config.yaml
vocab_size: 2145
activation: "tanh_gelu"
positions: "learned"
parallel_block: false
init: "normal"
beta2: 0.98
schedule: "wsd"
seq_len: 256
Each number is 500 + 25 x the weight over the matrix's rms, rounded and kept within 0 to 999. Layers, rows and columns count from 0. Numbers have three digits each.

# layer 7 MLP up, 1280x320, rms 0.0763, rows 952-1058, columns 192-255
461477480465502501517469519478450472470479506536510497509501506497498492474487486456545494569486518488510475514493495458502489469518517488511503509454508545494470526492477539506463487507524506
521494484508534513491513533518505511553480510519519507484466478520525478550549506506437495509537484464515479511504492494449488475545523491497499514532457516549530498473529533464443508444498486
495519512455524509455497545485509452521573505493513508516517545435473514447511523448504501489548535513473495521469476482471500530504500473519488489506430452478501545493522515557480557542529477
519465512527522532493505506472477462495539523511500475440504486501502505442524493510477492524494475503499459511511473449510504518482560499509507457487501504504488483498518524506453490462520514
459474503455550538484503518526519459478537530478493482484535487434501497459472522470548503509537559479504504514532499452473514514532540480482500478445482489515473485464518521524513492522525488
519488513501476508483496479507534455498492489512501453507549552523499485495512503446577469478523545499477531531515471519464495487486484514536501495471508539461540554552486535516458489460523498
509524522486531474485486540515455510523515498543502498506478526491507526514497484534468472511505513512533478518478510480505501507525516541511494486510527495494535515503520484512505502483493454
459529538456494486469535494488473507480531536516489487507497525512523470453508532472534503528500500508467499508506509494421536513470485505523505503507496522468522525525562468498504540530454491
475482513508546507524471494467474506526523467519474479474476495510492500481469498479476471516515514489491497517527478500481509473467489503490446481548489500469496529504512521478558525530512486
494511496532507471480480500500452512545495505479503503514518516501552494493531521437482464520465439489465478506481487489482547489488515520521505502527517533503533518494515474525485536508449512
520497479504493497450538524466526518483525502504510434469544506524490484515547527468523491531495501529504508521490505501495539519515518493496502504500507501469469490500534527560486480503468539
500498497462506496506515518501497507477474537503514503485492513502496503494513509498460500496484499454533479525508504510513486509436521520510499490517519546499530523506526518513474490553520499
470494530495516478508563487491502520492512506522498493496525478484469477499497477473494462492553509489511466521478505475541510492531470509494466473497542486509519492488548486502531479512519503
492494498491486461515573538478478458532526496527480492450521511489527505499510485502514519476555526477470520516516495457500499498482502542477487525512548553508549542473514504532509512475522485
493499493521525581504487535518489472566474537492523522486477511468454531516489486496461484533501546469503519519518516466492481442467508553508477509510553471493488523536530509581516479528519512
474530501462494476515514521512521477529455489508477477502481495471474518521512478541487528526528516450540482508519517550490516504508483497496506538458521531478492512472531557500525525509501504
484520528515512464481501488483521456498491503475488499495534530488521506448531506499507491512530531478493495513521474522521498494499493487517506456528483522535526503466474439513486529511481464
453545503534498474478547488494486532488531513467495479535513506503517520474527498491501520498492518476476507525511530515489490510489520510487462475510523476476479501485502474506503504493509502
492492528510517493510506518490518467498510509456496535473506513487512541471551498478500538525536515530538549509508533481487510492499553525462478461481483486499527526494524485505531498482520530
479520511466522511531525469455476503492458546561493523495509470513495494473515554499493451515485525529521456523511485542526503494511486534521490488468478510473509505460519474476524546516503501
515514510483503472467480500510518504488521489525521426481517500439515480473501494492504487513570534524541504521453509486476541517483505532508511482441507543486533529464514516498532477423485485
451513515445509520481468481499524478479529497507510536502521513497527469474491505516497467515516554465522479525533513514502548524472465511473480473495492488491495503519564509532522515485519508
501480511500517523461507516519483490454491540519489518476491506499519502497514517500475451475503493505529479532555493507493539462513507492548529474462478551533469538521525493510529480528503461
531508489506486532468456554535522490459509549505535519533524497491493475495504530456485461478491543490502503500506503461491477493512496526521497477522477484502484464509485526500456474483505516
465501503540476503490521490537504497511450524497500509509511472488528482445511522522511487509475475494523553523514534471504459514501493509480510477563471508500465540499515491538504528489515506
481508507485463547457505479506492494489546489528494587467504483497479506479539469516460478526508502512445504503500558476466488540515521546495485430446471506501515523455483454506513540453530509
505516475490507511520514513493488451527516499491488490498480490520535540494491494533527467520514490508498510535522497504511489481516491503479514479505516468510508509478503526478446507513443521
469481485452516498489516536422505502524545494486510484482479504487460484522500493508505465532520469510507485506461495493484512478522512491468512477493486531503492496442502540521569515521512522
486494483496481544489489456498515465484519526509482521469514520519461512481546556494526493512499466478482526504506514477477509483494570502472473479475491479481518493529482516523476537475556519
480497536455550463483499525509565515501530468499548497459533480493501482446593520481553475536493508440514499508510497495453494502513517497524521479499504537509523518472503518520478534483488500
515449517560504495485508573485468525522443481513491501517497484490480536505479530493501487498527485502511492509535531483480495446521519517506527486511517518495487553508464461498474494507494492
459525522501547501486494534510466509497531460510523475505501521505463486514516526467516509484501501462496459500495531503511507489514537477526487500502511481498494525510467542502533510469491512
494527513503497493459472509485506452485526580508507562553573527477509516489512504444491481497509538456493517514472515458520522494469491528527472462492516500477471541512575500489501496535497509
492510486535467475511472501503529493476517540540527481491490504499539434495521562512484517523455523514460531519478502493472536452505516482495429498499524499512503481481484469480564475487504480
485559539506476518490495495514514487507539503460466503439562472514466550489437474498506524524520517502526516510478494503528486466480558526511484476460513468494535555517538474498503503553532517
483470480497510557481498495532470516526454529506496499484479559529501468437529477499533549468483483477501477530482555495519492508458501496447482505485541566475489532518515528506506490473520486
498475495532490499462484529529519524479489484538527470477532517544540489531504548498494507487493512468489471512518458501476490461446493486471530516524526526465493489496535511482474476479507551
501510480485526505527471498481504528481479502565495502505545513488470503491478476511523487519498530528477494515537522548526507508481478515518505474453507481498448540452531503503498540534538520
451566527507505502495512547447501513525506526549567460526480474515496453472512490480521505440507521494486512499474491468474534526503525545527486479523490519537523477517486472552520522512539450
487500555455553544449486511461511509546489485516472486512509530464530474482499507489525466491461517493454498519474460504516507504548511513513463483520542479501523503521492479463485487485543450
497493509516489505473508523476503475515485537512518502500506547470464530509507482514505504470499515516521546522481504482501496456520556532512493519511493507487475500518536521488487491470461498
527555531541474508477496523462507487492509488498466499470488502503515438482526549489468482488503524468539465521523517507475518485450545508510540480512503510492527512520511495508488517480540528
477481522470497509448521498496497490495525537543498520530552505517554494487525512495510508528460532514479533533534498460520474481530482506475546471521509504485497483512503459503471507535474516
507480465525473533526521482501439498517480486487507523528470517524528504485551542455477462513525476467487533516510516496479505490493572553493495477534523504517497548485493450526480519538508505
491500491452545537509478538518508463531505517485527495481481551465493524514508476514468487481479492498503491513529551490511489482503495480489427519529506532492543529490503518480488510504497508
502466519516528513510507512489490534504487537491504496492476496468497481484494500516489447522468507506541468518463479530518515486495533516471506482491478513483497503521546522507487519519486521
488524452458506530483484529487481505525509515512573494485483539530505486459528465500494484540495536482480492511459506497531478466513502489522499475497538500472547511513491490504493525516448518
464476503491478519486482522525489470540505519495519502489483547527492490512501480482526488480497545473499455509536471506499514482521546466529502490499509549461527501504475542514508516471523528
518530470508497547473481539495497463471487507470465492488482514553500476445509467464467509465503494486497494508474508486493526464513500500478489519501482507531508479493494522456480501471565516
510478548528521503476516493494516512485472491521532520454499517490493507484498503466493495531502536460509491507541452508486539519495498496458512515551486492475525524492505500519469513472539506
480504460493495481536479562466491481513494499513528489443494511472535484518501495503508550541526556512482473516478477519519497515500498495537502500494496543491506494448510515510483482454487479
482512495485489493465507476499487514496492519491469487446523563500512521489543518489526524528547521461508518511506514513431499448484529539490506487467518525446511485485490550526484512509483463
474508492525516519486463521532469447543449524510496476508519556541488495508546466481538503529532497457520483517502511481491535530523570499557479547426482524514473523502485493479475552481474496
511502489507500497449496522509482468519510496509492477518552526516506515500512480503542484513480531500512498517481455442503477514498508492539530443481507494494486544501495483501419540508473473
538494495498481537491505480501472493480510501460515548468501494496500491521551489436562495510527498477440500512485495462467546492506499536517527461487503539485515512485502490547519532487554506
455492483512532503507517483476502521510514527505470523481482509542522482500481501540463502516515498483523547501528541507525500487506492481479517504450505497510463520494533488508519487502529526
527486486515479525502552513464496455502493535547501506505525553477509511485503504487514485484492496507451496520496483451486515514464519541505539516517553510429526515487499483494439516543469520
501457493517488529542505507494502511484477531486493521474496486476484490504525488509471491492514508474497487506507494516500465514481497498484503541505506527509521510506504541533495495521513532
465506464538498480476507505514493531508475515520496489504499520522526509475464501523466481526467456480526479517507509494532484475472486496498520495516531488485496500483526490490517507518498488
471536472480517499504503509501517478518476479487483518474457515487514540501491452533519457517521526520492490529490493520504472468459506486491517536523509494501510498487515517496490523516480526
508487510466483479515511530505473435505513504538503515511477477535515540503527462495504520542541523457490505514478507482558454495484509552527496488505495505535487505433498503533471456554544469
469498529516478500425487469460497485509486499449499516512542494503520499515491501454522512497494512459501490528501510496521519499510535520516464477497523473504476557504521469484480459558462558
478505518454511541486515562475447474468502502521514473520507477497525555501495495450474477493475492511450511519460491483499541486483512504530493490485461516483483548498495477521489514533461473
474551499510454494512546474466483529504479489465477485467491503462486517493513549490497462483521439513496506512527511480503466470430495544468476498528505528515444521498502563514496476518507506
478489504496499491491537524493456501484504468483513501485526516510503519486497463494490496485521491521529503524536487491446497507493504508490515463510527477526550479493464491481471550517499516
480562473455491526472469489526536477493504503518533545542508487496520503513575514501528518506507509518487481516538506533468476502515541450540538453476488499521521503479493475526481516482537528
460515508515545503536522551498491487491514517510533489418526497488455495518487503483511491504515522454506464497554543531484462494510547520477503505520509523490474479472485537540493513528489549
479528496488519527453525509504511476474518470489552504485551465452508483455514479488559496517524510490503521519489495505487554466492489496498476507477486528478462528505505500543463519517519541
463506485508464513456488480495551522501481497528466517511533512470459466510508517534485483535476525478510489508533464434533529505509530497489523459451514527497485500500557510540500525496548527
465514484463495498496474521502496496492523513532538524509566535493475533481540515521510515504478502508437508520514514515530484508494539506497498482476471554540540487516513538515483473476511514
511516485502518498457558470448489536521515523468518520466490490467487498496518498546474544503519488524520500531503502507498528538514487493472466457510512502458484506504558481464551514492486460
516485522504518518489529504465533514484523516514508504488493460501513504469522496498494478529483472508473506516515477464515519477487480535475498495499487497475485555502544475488472510534500488
499520500488512557498534500489474523458521492545511469525493553518489489518498526490531468493465486511530468518497480457485512493497505509496454512519474482485485464515484468479500529507502482
522538488512450472491460481487511512506544536471530522513472525514517486510539550519488450526505464504534469502492501470506522431480516494483489447481520477527497534533516473484501523499522511
488516494493525536516476517467483502539485490522560528515493544519486502523514509521449490564530520497458511506463487455532523491501499515508495468470517516534501494480514502496483516494484506
486523546484501507437493459538517474525452518451555472437499499467506505509518541529528482501488485519470433533488509507464487526472550476505494472479524513517526475487530542531488537477515504
486490496506480472492526498463491507490490510471508502490532530482507470499517517469495503515533505471538488507492480496497517485493497530521522483496491500485489547480519473491515502521477552
503519495525478518450504564511468468542500525489510469533493540477522492510535521482516501529489472475549498514492499493487486500513484517543527489457486485485495497496528460546481533476501506
491525507493499505523524483490489453496484493504504464523500520513476537491527471504472524489500518467484464516513512515494520434492558512534489477483460494489514522503492503541479511491525522
504541485532521538470501511509480468469466538495517502517531491498469522511495490502504479513491521497526489522488520476467509490480519542499474491475495520462479526544530440500447500520485539
468519511507501521470530570492488509529476480497496510506526501508474503506492505473512526461502527493467528508466533497471481480506540519461485517494481517524519479451472474510491490507498487
478483465420494496504502475513458467513504542497510481445511506512490492494474532456548533530521517505505512526478498476469512501500492482472488481455503520516546498482486476504506494503499481
536480486517538486539508486477520459519496499500491506485474562500499560523530499513527454511487548502503508521503513502514488465468543470470506503492524464496487529481529504493493516510512528
480544498522459522480518455496524530488496490463480507493540529550490510494512527517479485521511488507520497523518518489509494497518501519524445430467519470521482471462546520498527527494515504
509499463489502488468491473492471464497489544499511539530516552531479518461546583523474489534500475435522521506490522503484492477481532556513499509520495492493545497476502486498476498513493474
451496515467490510468519520500474527472471535499493536470500501468446487488549504479496487513491526522491515510545466457515503480496529499487554470512496492476522514488495537553512532510511478
537507498495531521493488500473461480536475549500513484511507535496496520493471481416514482534508528506495549500527490464526520477464500528503478497521463537495550502521481532550490512557518482
512506507508489516487502513497473501467541475517511451453510494482505567538519530521530530476528532489497503505515435484503486504504505483540503520524501491484545536511574545483506508485506481
472551516470490506495489512484507461514496498491524484498489527489478512496502494512513468525532501477462470508512501519496499507491507535507509483462513521473511498493496507539512503496514499
509504551545506489525536520437526531482491525500510525499501501503481556504557538477498510513511496476460497514494486490469511495490483482478470471495513490440512475464522508487440549499519523
510509548458504454518537520521466457452497597505536493501494487478495474498480468520503461531532532508516507501529518484508498479504472499547500506495464500493470487483528489505489511492511524
523499462484547527512501553478521492493515496510466508475538542478483493478482544493492423519535504488458462511514520507517547488508533513558475500484454511489480508499506496478506512449483536
490517486494507488468488494501505493535528494499524474500480544537470485472532539520502505538539504497532533513497500507460496540452514489546483512466522493523487541500518542488465529478530507
499563504457441493484486514519530499536514505561496482484527553501485492471530492486527527491482522483483474513492466460501475467460566505504465463513496476479518483483563512507545513519513524
514507505521490550511534482516501468481498513502489506508511568472482494509519516466517509445504503491502495514450469493521522514502524522513540483515466497484531494535514504475494484469513492
464498480419482496500510478488491505549501512507494523458530509525514501480496514498551503494477522491469502506540513531523571509476490514475505473496541520459471539466505471498483540509494568
458489513485524526488501486513461495492514484517519489474540488533476521514518500547495487494511480513503482504493527467432475515480505496538496491499492495553523536464508518528526516475522489
512464515499511529470482511485483488519510513532567498505528493492492554451521550517523477504519482488488521500506557493464500474459547495478463458507529499479507526524526486483532470517512474
463516510482485526514524543499519513521465512546510509525490521493517484529509454507471465506522488439497477524515516501521508502506507516481519504462464553525509494465503490492478522500495515
503548502512487558489533522471482470470499492483515481441498488510478484462485550496462492491510533477477513507513498465499502427490526542434459508509477519536458520492526555494506471492523501
470489506501500493446541494489480524537493517510480498507529531551535517467572508519487475491540483514507518512546500481481510494452538535498527533480462503546458505492491503494502516540500512
494520462531500507460505475505526489516510573485453471496532527491509488501456491501444484513505493489499496544469509454493490531541510503514479492537469528514481521504529443489519489499493532
489457532515494507451528489503495542533500480494518496491514473511540484501526520496552483514526500453460498508490499477477520461509472513487519440495518521466502525475502500495472500502495514
497487498489531507501508490443518498495461561477485510490480534506516482503460471491462496559499498488534505512521528523506515453498510498511451536504490513473521479481511513534496480510494474
516523475536511479493522564496484490492452512503499493498497562561506502487553511541465477520516503505518453524471509445514483483486504489521464520532487506515480508470511550500493508506508531
493483547476494512485541507527517521502481493510473503483540535503504494493495522459509524489494515480522530506504470477490492503440520481506504506478535492443448531505522483512499511523511538
458527491533467485518525479511496512494450536468511482479540492503509449488540534448534499457538503518476479497489510515542532507468501480504447474494506488504533533539477506518535528485485496
# layer 7 MLP down (transposed), 1280x320, rms 0.0738, rows 952-1058, columns 192-255
516444504539481516499508516549477505492486509518527507520500478492500548455467491521531497523500470496510473540520487489487543480492448465480509463532527530430454511491517505511482516548498508
495520515488486485502557513445502523511514510433557515422469493483529500486515525553500487480495483449468529532509527510487494492483525474463481492461463536474490487541465498498530528487488495
529522493503565503493471521530519504498482456529493510525459490451486535479510496529461483491522463521525431491514549455560493456531495465445607505518482495495500504514548493513537502466501492
481481520515507503535510464551498469480563477510459498520496472462516509471476511490503504500502515510500516516520532531492508554475471492506500496512512503513515533519516495489542501489514500
496466497532455500464475494534478518522507474490476508485464522511507526466489511495496475480510454476498460533532494511512470537484493495523488500495490459537503486497467509463494474508489497
491515516495482484491518508499469555504510500464506490501485485529476509527507508474501453494479510482495535522511475484563485528445506503490517470474554486547517526500472523461446516502485505
498465528487507518518474525520485537467520483469495508506485474507483533502506503507489493481456501478555481513512518499463505517457472514575517485504507494468525529490529503519492499478464497
510479525490533500477458470488497485513485541486528518507509518501473482465511487476528450526453453546505526509529496520507482487535523471488516491533533543489492473485506482445524478504482526
484478500503517462527497526467522528489468505514498532494523503517544478510492493470484502485533531531458486475456476508513523523463450523504506561466473525503499506504496486516464501477482489
519519526528512500542493511430487501506419518495467497486525493485455460550458526479497497517482508490522498577484530520549520472499487511510495517478490477453505548486501489497483517471498541
513502502539543560460470519485524513530498483453497494494501523461543521517484528492496522524500531486502478569500496447508458501467467488515425505506492472507509508553469505492486479449506497
456475473525491497497554482496501490525446499454451493524487531538503476473488529490519487553494526486487501507505509504496490504514488441494492505509525432470519510514549445516547531503511546
493504516520500454525486519501454463485507519547452493533478513494502495501511518492483519518512551461514494598496481467472502479519472513503503476502468502464497458510498544481465437519459480
546496480512518497510489482463485551467499466504487462473466554498482511508541532482526478507462502511594477516510497553499501492520501503540464476495500501528496536524491538548495453511471525
501489514479525494485490487479503489531514526497516540422482526510540550501541483526486516539491466497503466473522483447455468505501515511550502484525501518471520419541524518511476471493500514
506501498472475497502479483506474445497527473512487489517490483517519459490461505521510467476501487503526527516464517526509499517542493487472507534478449506522501492486526513483512552477532496
504506527523429502526487481464501502484436539519500524502469488488520472543477504463502469505510453514459537563522489490478509525517472546533506510527467483482465507498482452511519513483520450
469472513507526535475486523526546466502484472499504492472501527509495502485499529523532455480517490472508519484540522483493506458497511455522491484503518511499522505511507488522504502485515490
505522489485489496481530514499512554496551470527526495543460456459502506451481520520482518513492492501508479505515494509471471479527499501515546519510493485472502510498445492475448469500489497
518520527525483506532549469518456550497477502531500554500467535520494485492525500497464472528481538464544475514539505514518500520496487466522433439495471500495527495495506492496547527465496516
495515504463492509528502477510487505465495522463526463508504471543471496505498490513494528493503466532497475536507517522500512520491537507543506485512499529519536505539514493456477485475469518
511458497530502496487493486513449511504516470509505484482437569536481523477522482533496454509540480443529488526522531505476554514495515561525477490485488507495484504553532536491483503515502489
507427558480486511534501527554480519428490510474518490548497467535503469507505481494487503548459525487523517489489508497506510511495467469488539532465465434465474529478501482456483483470504489
520484499539468491488494478500502494525498510515478551495530499510500526547501476502491498536476522535499503512521518504519502474531485533536508488511511510514457493514543505503500505552524497
479540471496454516523512461514495513453520561512512501538528486451483523493484470457523472443537468485497461488494483522503519532483487515510537508501472510489533527511481465520482461474477491
480491449489487485519496454498502547507535456466490490507468478489511518464521478543463474545498486531491513513528536493555483497478562458490497457561496512521523510488492494479489503484541480
470527504511449482484542505539550480534483519467482511443479492498497486499449469486481540486528514525518484531507529497522465508521535440533526482470494507496500510473515499505499534460500474
495534481489520472531464472503537549481493464503491491489473514486515500501477506502502525506506506492521520499462532489517521495447469485502503500469462537500502506480500478495483506510503502
542530424545458473520538472518513465484471484526546479525509516463472498500494489478479476516534487527478496502504463524502497482518477495487455444483531505514506468473478517507506495489520486
461529477507517423533476486554530508527493524492477468531509514474523538481517468517533534470498434489509501517523533460486489512529472512481491475507442473515492505470494566510508458489493527
547493476523540489513526523508490514490492483498537536477483522485485446504524514498416510524512477537497524500458475535460439500503520529515495509541491505485512491487477493500471514482510504
495521517507518493501443499477503514505467467508521509468486490486489511474493462504521538515488538535537533464509500457550476519492484477517496493496485486467492473491490511546507514491496522
532458481523485542497516518512545471518497491505518531461500533495486510486537527530504529463536539550475472493548485512513496539481523502473502565494483456509552459476459511479522463488521500
519496515496506533515517515522507461448481519466459469527510509496511509489508520484503550508499479475465545504435496512464522477495490516469466495494506476486505492483463460475443485496484494
494497484500464463540555505492478469467518525466529506532516536482501531532497496523455436528521517510536508485495494485512481480500542493501484513473529479472503522534532523484474490495516480
527497499523514456501481504504458554514492538522519476541483492524534527494502512499502487510482507485496497490459504478513515462519528541530465515498494489499475513451534506492455513552548512
543513500482473486490481482465503522470496461507466463507507517540498453471453508456491513507510467519445482545539475518453486524530510486470474474520490484536501494471514529534478493501459457
515477475516504509437473468499506513529489518494540550497458546500504513473523528466481501493525454523479483486498546509497494500465487482538513513511516527477532507493501490465487511508519500
497511484535526482481492499518517541498516446457455514525454538601511574498482472538526492488474506464472476490470483514510479472539502495480485506506521514535526467488502459456488506530465468
521491548528502498510509493518480478519433520488516570533511486514519477491506513486498498466528487492552531522510523430483508527473471507508496497515482497505467515515518505551508488518498516
458483509523490499507505487511492489507542513471491492493476534519490520482517514497524537473483501511481487492547486513483453524499463510477524482485522508518534422523530489472526498487533513
457496516494488502534482512502552514521490537506544477502492526502501475535478472498524503506504526522471533539542501504471458525542463523477529528494505518472482511496456511518489528492505506
471519530463519494495495500472506474518481466494505484494511489496452498485479484518471505560519525504478502479495516495489474459502489519462506459521499521487519474481513523528482455500500465
518476487476502540476522491494510466510484463508509537540519522490533525489497471528495496491520485488517518417509481464510527458523493522521478514503505505546506539495503528503503494544492502
501490512506519442518497518459526495489506483445483483496508552489498447480521495485494469435472531531499509501504508476514495457434474461461443446481487547489496494526544463475503511449520545
490514486494455522486513489492468483489507485477485475513497548519471523490483484493519517503493586496533521539519480479471506509501483486486493484521478463482517491503486482520477513497471489
535515513481516504509517489528503460515507473464474494517449510505532492487543510501500496510508488478546491463499511482485515466501535514552477457469482478509430504491481476501515469501529507
534514519469485484517509473515491509490478462516493490543520502531534509456533512519485503503463468487534522489469502520509513514490471503464524519482482469540495487508526476492507488511505501
491513494515517526496527474495501489508485465505522516526454486502511468518497519495509516515555499506485518518512500534545518486513485498482493499495470452492479487484463483544460546502514523
486497468504500470478476510461525512483526489510483483518555476573568511545509498510478516422485504483517503507482491533507481446480486532529500528499507489529478494449528448522505534497496508
521478507502521492485527465483488491497520470485512458527501487515503484447463468540488471505502520490523491514465536502465497506472516522492516483552493554553529483468524487482517506537496467
492498482477482494494525487475518490485508493470516505488478483497446536480536479518497464533517527506506516494516526537519527518471495525516514513496522471486521483497446501527494492505480510
483480450554505554506496506507488571475520518524477548484488525506475499483482524475490510493499522513547502471552501509550465496559504519469438526531500496499482474494523491476492544500482510
479536490468511475490514465465518479511493477485453564451485507455483526508492484516522514499478521515516484545509441430551495510503493500497520507490499479460502489505501474522521507475471490
522506518448514512512526513469468431539541525536505489509507491513532492495538514467488510476504503478496516533498463485506512533507494459538503541546507511481479501551416469510489470515500511
498530508516539439497495491501521512490499526496489499464461528512477495475495488488494480496491484538493472428492501484521515517519505484485507498523545473508493501516497501474457517526503500
499523480482512491515538475510523489486532515477502485542483486518479495483504499542512535500484463501520490499489495504497518478484497461493502480476522542525515516489473495471522490481516476
509496511515510493511506501511495494530523473497497476497517492459526479446509557520505538517489488481494484473471534535495522510494514502510495476493485537501516495500465526516487479510466474
518491511495497517501463512494475483510503500482488548497491489520483480498515519509515458476496516494502511473488502509476512491467515505494457488519485466514526509542452514499532498450483465
503521449492547508518517508452497497483458465496459523486555446509484548488474455460516487480502522483530461530487518491485505466511483508488531494539542493490520458515492462462486533475508470
519520475444499505495509528468495508514508481513515509465476518486525512505498464513504491515552528507514486546483464477514420479548514483526490517482510509517492514508509472471465488478506539
489548510471509522523517495432558465505497527566491481482437501489479517501438526467522502504498530524527459543520483560539521488507501509463542533538526521461498479484479482528485507488461547
483528463478494498482494485475476488507494514492489492479523489484516481542501486478499500503494528506519466497486498503536463511492502490520445534496460504499516508508514491466494480508456471
481487486466512456428508526523514466530524479503468514495497521516485475501491517582491526468504497523482488501506499512524457476502527476502525466485472493518478474506541508493515504487503496
520438556505476505524502476507511520500507488483472492485462510495493512492480465474496495459500474467420531548490520512529548517538530532489479518499518477528516544517522501495520502482517487
502441497499502510491480527443491464549474489489468524524488493534512520477506492518459489513490506499488479525521498464524491498487473533497511485481475480453463523531536501504493476460495515
518517497506521515505521484537523540520529497569459450543466477503529475469537470516481496514565533498499474527497516522514506483561475497499510484494470468499510513504515540496523499484553500
496485459493499478474555494511468560486545535509505540507485473497462498492504506485516502466521498507489469496498519529492503518496479524503519502521487475540495481532509483505522527522464499
554509476524483460470467504498528505477504540495488515518504507551499486479522498474512477522454545516474489544487513495499477474517513506514506553529502521467502515489545516480465499502471484
510474474552514498520514524541497508490482511497500514471431486487536586517457472487543510512510486572487488506487482522470511517476502475520489517498496513467469504464520468484494478486534515
482526499516510499563485523488476525495512481480547528491431517418528472501512531489473470501494514475475458525452533497553535519522484461516450479520548514514486539494509520458509526546547503
507523480512488511497504498539479464501497507486473479506506528525494496529484491500522506478507512499524504541510507500466488518514529504522516502485494488510515455511495534521507499489529487
480530528497502507470489518504514468503503470489512526515508503488495486510507448479484503520480484493474533490503471488499451499528477493508497501505488536504483504503514491523518458482482532
492503529465467522505472530476518579506510533462496591507475476530562504540476527470480537487489539514491537524483518517481527514481488517475502525486527534477507473464537472492524535503491517
466505500470506484514529504483512493506494497511462449515497454442535486493495524447505473521520472535516483503495510488490499504505492479495502514468494484517518542517523528526516478510510510
494549546499530525506585504479473513500510539537558478534497542455483475505510521489506441499493451529473471527478528494522504542462493480476505473527529453470498541514486499490512487508539506
507495509505500487529462507490538484533507512546501496516505497509505521482512489515514507477501476506493512482508481467554469528516482496483466497468502494550515469502496536490487471498504515
523505522522476519494522528515485533549520508512515484508496437514549549494500484508504516442542509534496517488506501462478512480474507521471502460480524519521540480539505491534519480516515496
470481542487486494486485457445450517482494488507533501479506484447488497503502531484491468508524515552551493458490527497488542491501507490491529507519539515459523519491490508485544481518488487
498484478505498500473528482471497523484515508500522514513483491533540469503501495485506536550501523496511467506543486498521552512540509467451517473478504502509515510471511517541503481552460498
502493487503540520518457508485454535505517496496490536506454474519500546496522522493474507554479538538496458430486497486532513527479469477508541508492474543498490488528500504473510493481507468
527511508471485505495476484565433504524487502494488475492502461502505569494472436488504477478485517523498464542460526477460506489503478491504475524488488527520523448500534542494490515463522512
472511522472484495454461469445467490525507540489516524491508442474546485495529556481497503488488486536513509402492458512456528470486550500482509515518512501509527502502461501531527526489513500
499493471521501493474508469588474519503487507547479533461523521500485488502465538511506508502483521488500468554530518497499525508482472502523460507497519471489487442484481528485462497494528479
495460520471495531474556493491508480520537462549522532493484487505525544517524525498476472479498543504477529489506469486526492486490519531474478481523492489519443453504468492559506475489491510
488488529523533525531449491521493512488480516493495483517485475492518487504486511537501509477478526508529514486547474477498493497484478495513484483474511509506508482500457481466524483454467541
485470499510497475516520516493509508502518500494489478508487490537461476477505495460485510539518516502480495459511541524457482525506539476550501464483501526472506532506518490475457529540504476
486506477461546447481509496527538468508536502497476498475501467528500488465514511495519464475502510468472464524495533536534497530491465515481503493464480482486497503446525487491472491499490537
496490481493504503489543487483511533489521474510536481508498523508477521486506520517523496458532513458503518533516539531516515506444472520492448520520453510519479507523558494501508466509459482
487498520508474523451504482495539547512508524473480504495487495462455521517503519498526494469483487531467519496513503521487442560513461515507520557462500540555565486505482466494479500495548492
494504487493495506497487532486483456539527488520532484507478503474528494491517491535483504494489493474479490494502446524501495502483473503523460555471491534508454471516469531517486506519505489
478542508512509494531548532476495503509494507478534464494503519502488521476515520493506503488476479490506465500528525467478504492483493508490494456479488544481535499502496453490534564539511498
544532531507534510461483465484499547493503488444510434480477501441493503526447471504480534491526518491534496504446457485515502510477504509523516564517517512541555503488552485493480486462521487
488501493456514477487459441472509493511489521532523554472496487515543503471470524493500500513478516455488520475497548485510494538561516510481518468490487485488466491480487526524485487520504527
474508474498521489470458492489513509537489509526519475502484515473475461524503454505511533542503496442450506452509497542529505469503494507513500461507501490521491501503525490508505492491509511
516514492514492508493549550513498487461473495503504482518488474486524508511481525536463507478459508494509492390488490510475491485491476527516504509521508513481494487493508522500530490497523483
496500529502509496504461490550514511482500507497469472457481516517517533511498511480504501487496482475506498441473470473491495523483471525503513476524480501477488486504456521474514471490523492
455489488522541468444519507523512523525516510538472445513499519503496503462449491507503506502554494505559476473506535500509486514497518484505523508482511447496483500502500510489507533509488494
537479512510488502477556520491536504511497526530579497510497467466513465472503512531465524459477487545508503487506505455504510496500464499487477519462506488513478486473561503465493541527492445
475481491503506490500519516441472461480517500502522458484550462469452535470512508533505509456480446475447503503546507469506523486466531506471502497437500479516530485479547490492549508457488461
498509483497514516499501505527513489529477516495502535456515546518507527485465495500519491471544497509548516435501481489528525515509511510490515538455516508469506453488460518526550464494508500
506536468514508494465547494546511453495491507501514516498475497506522489473571510514478496514500458503545472542525512486463499519543528516517457463524478504504487500487556481515465487450452473
491508444454490480523435515501480477467463510508479509502524551491506484482471492512462460454511441476497455473490497519509545499504548501500571504495491492527491499505477522536521523505481501
491514518487483512462500554493493500530508510492431493502525494517492459488493481536500511509548471513485493537497501469514527532516495500447509456490525489557469516509495483517527496484501523
438496501477499471481489483509547487505467449501455541477492521502494495502437525509427481520524511501522542495495515516492452510502514489522536488530455529495485505489469462533462486523509529
485518488495537480518482492497511482519496505495494496522477530498504490505500502504495513493476501481481486324484505543507518495512497489528491490492507480484496513490513518494485501505482493
480502481471509469491484496532506488511518491485509500501494516491503472495475477502487467432474517535499485496486480457509552512481481465497497498509527505519480509576531469501494479501536492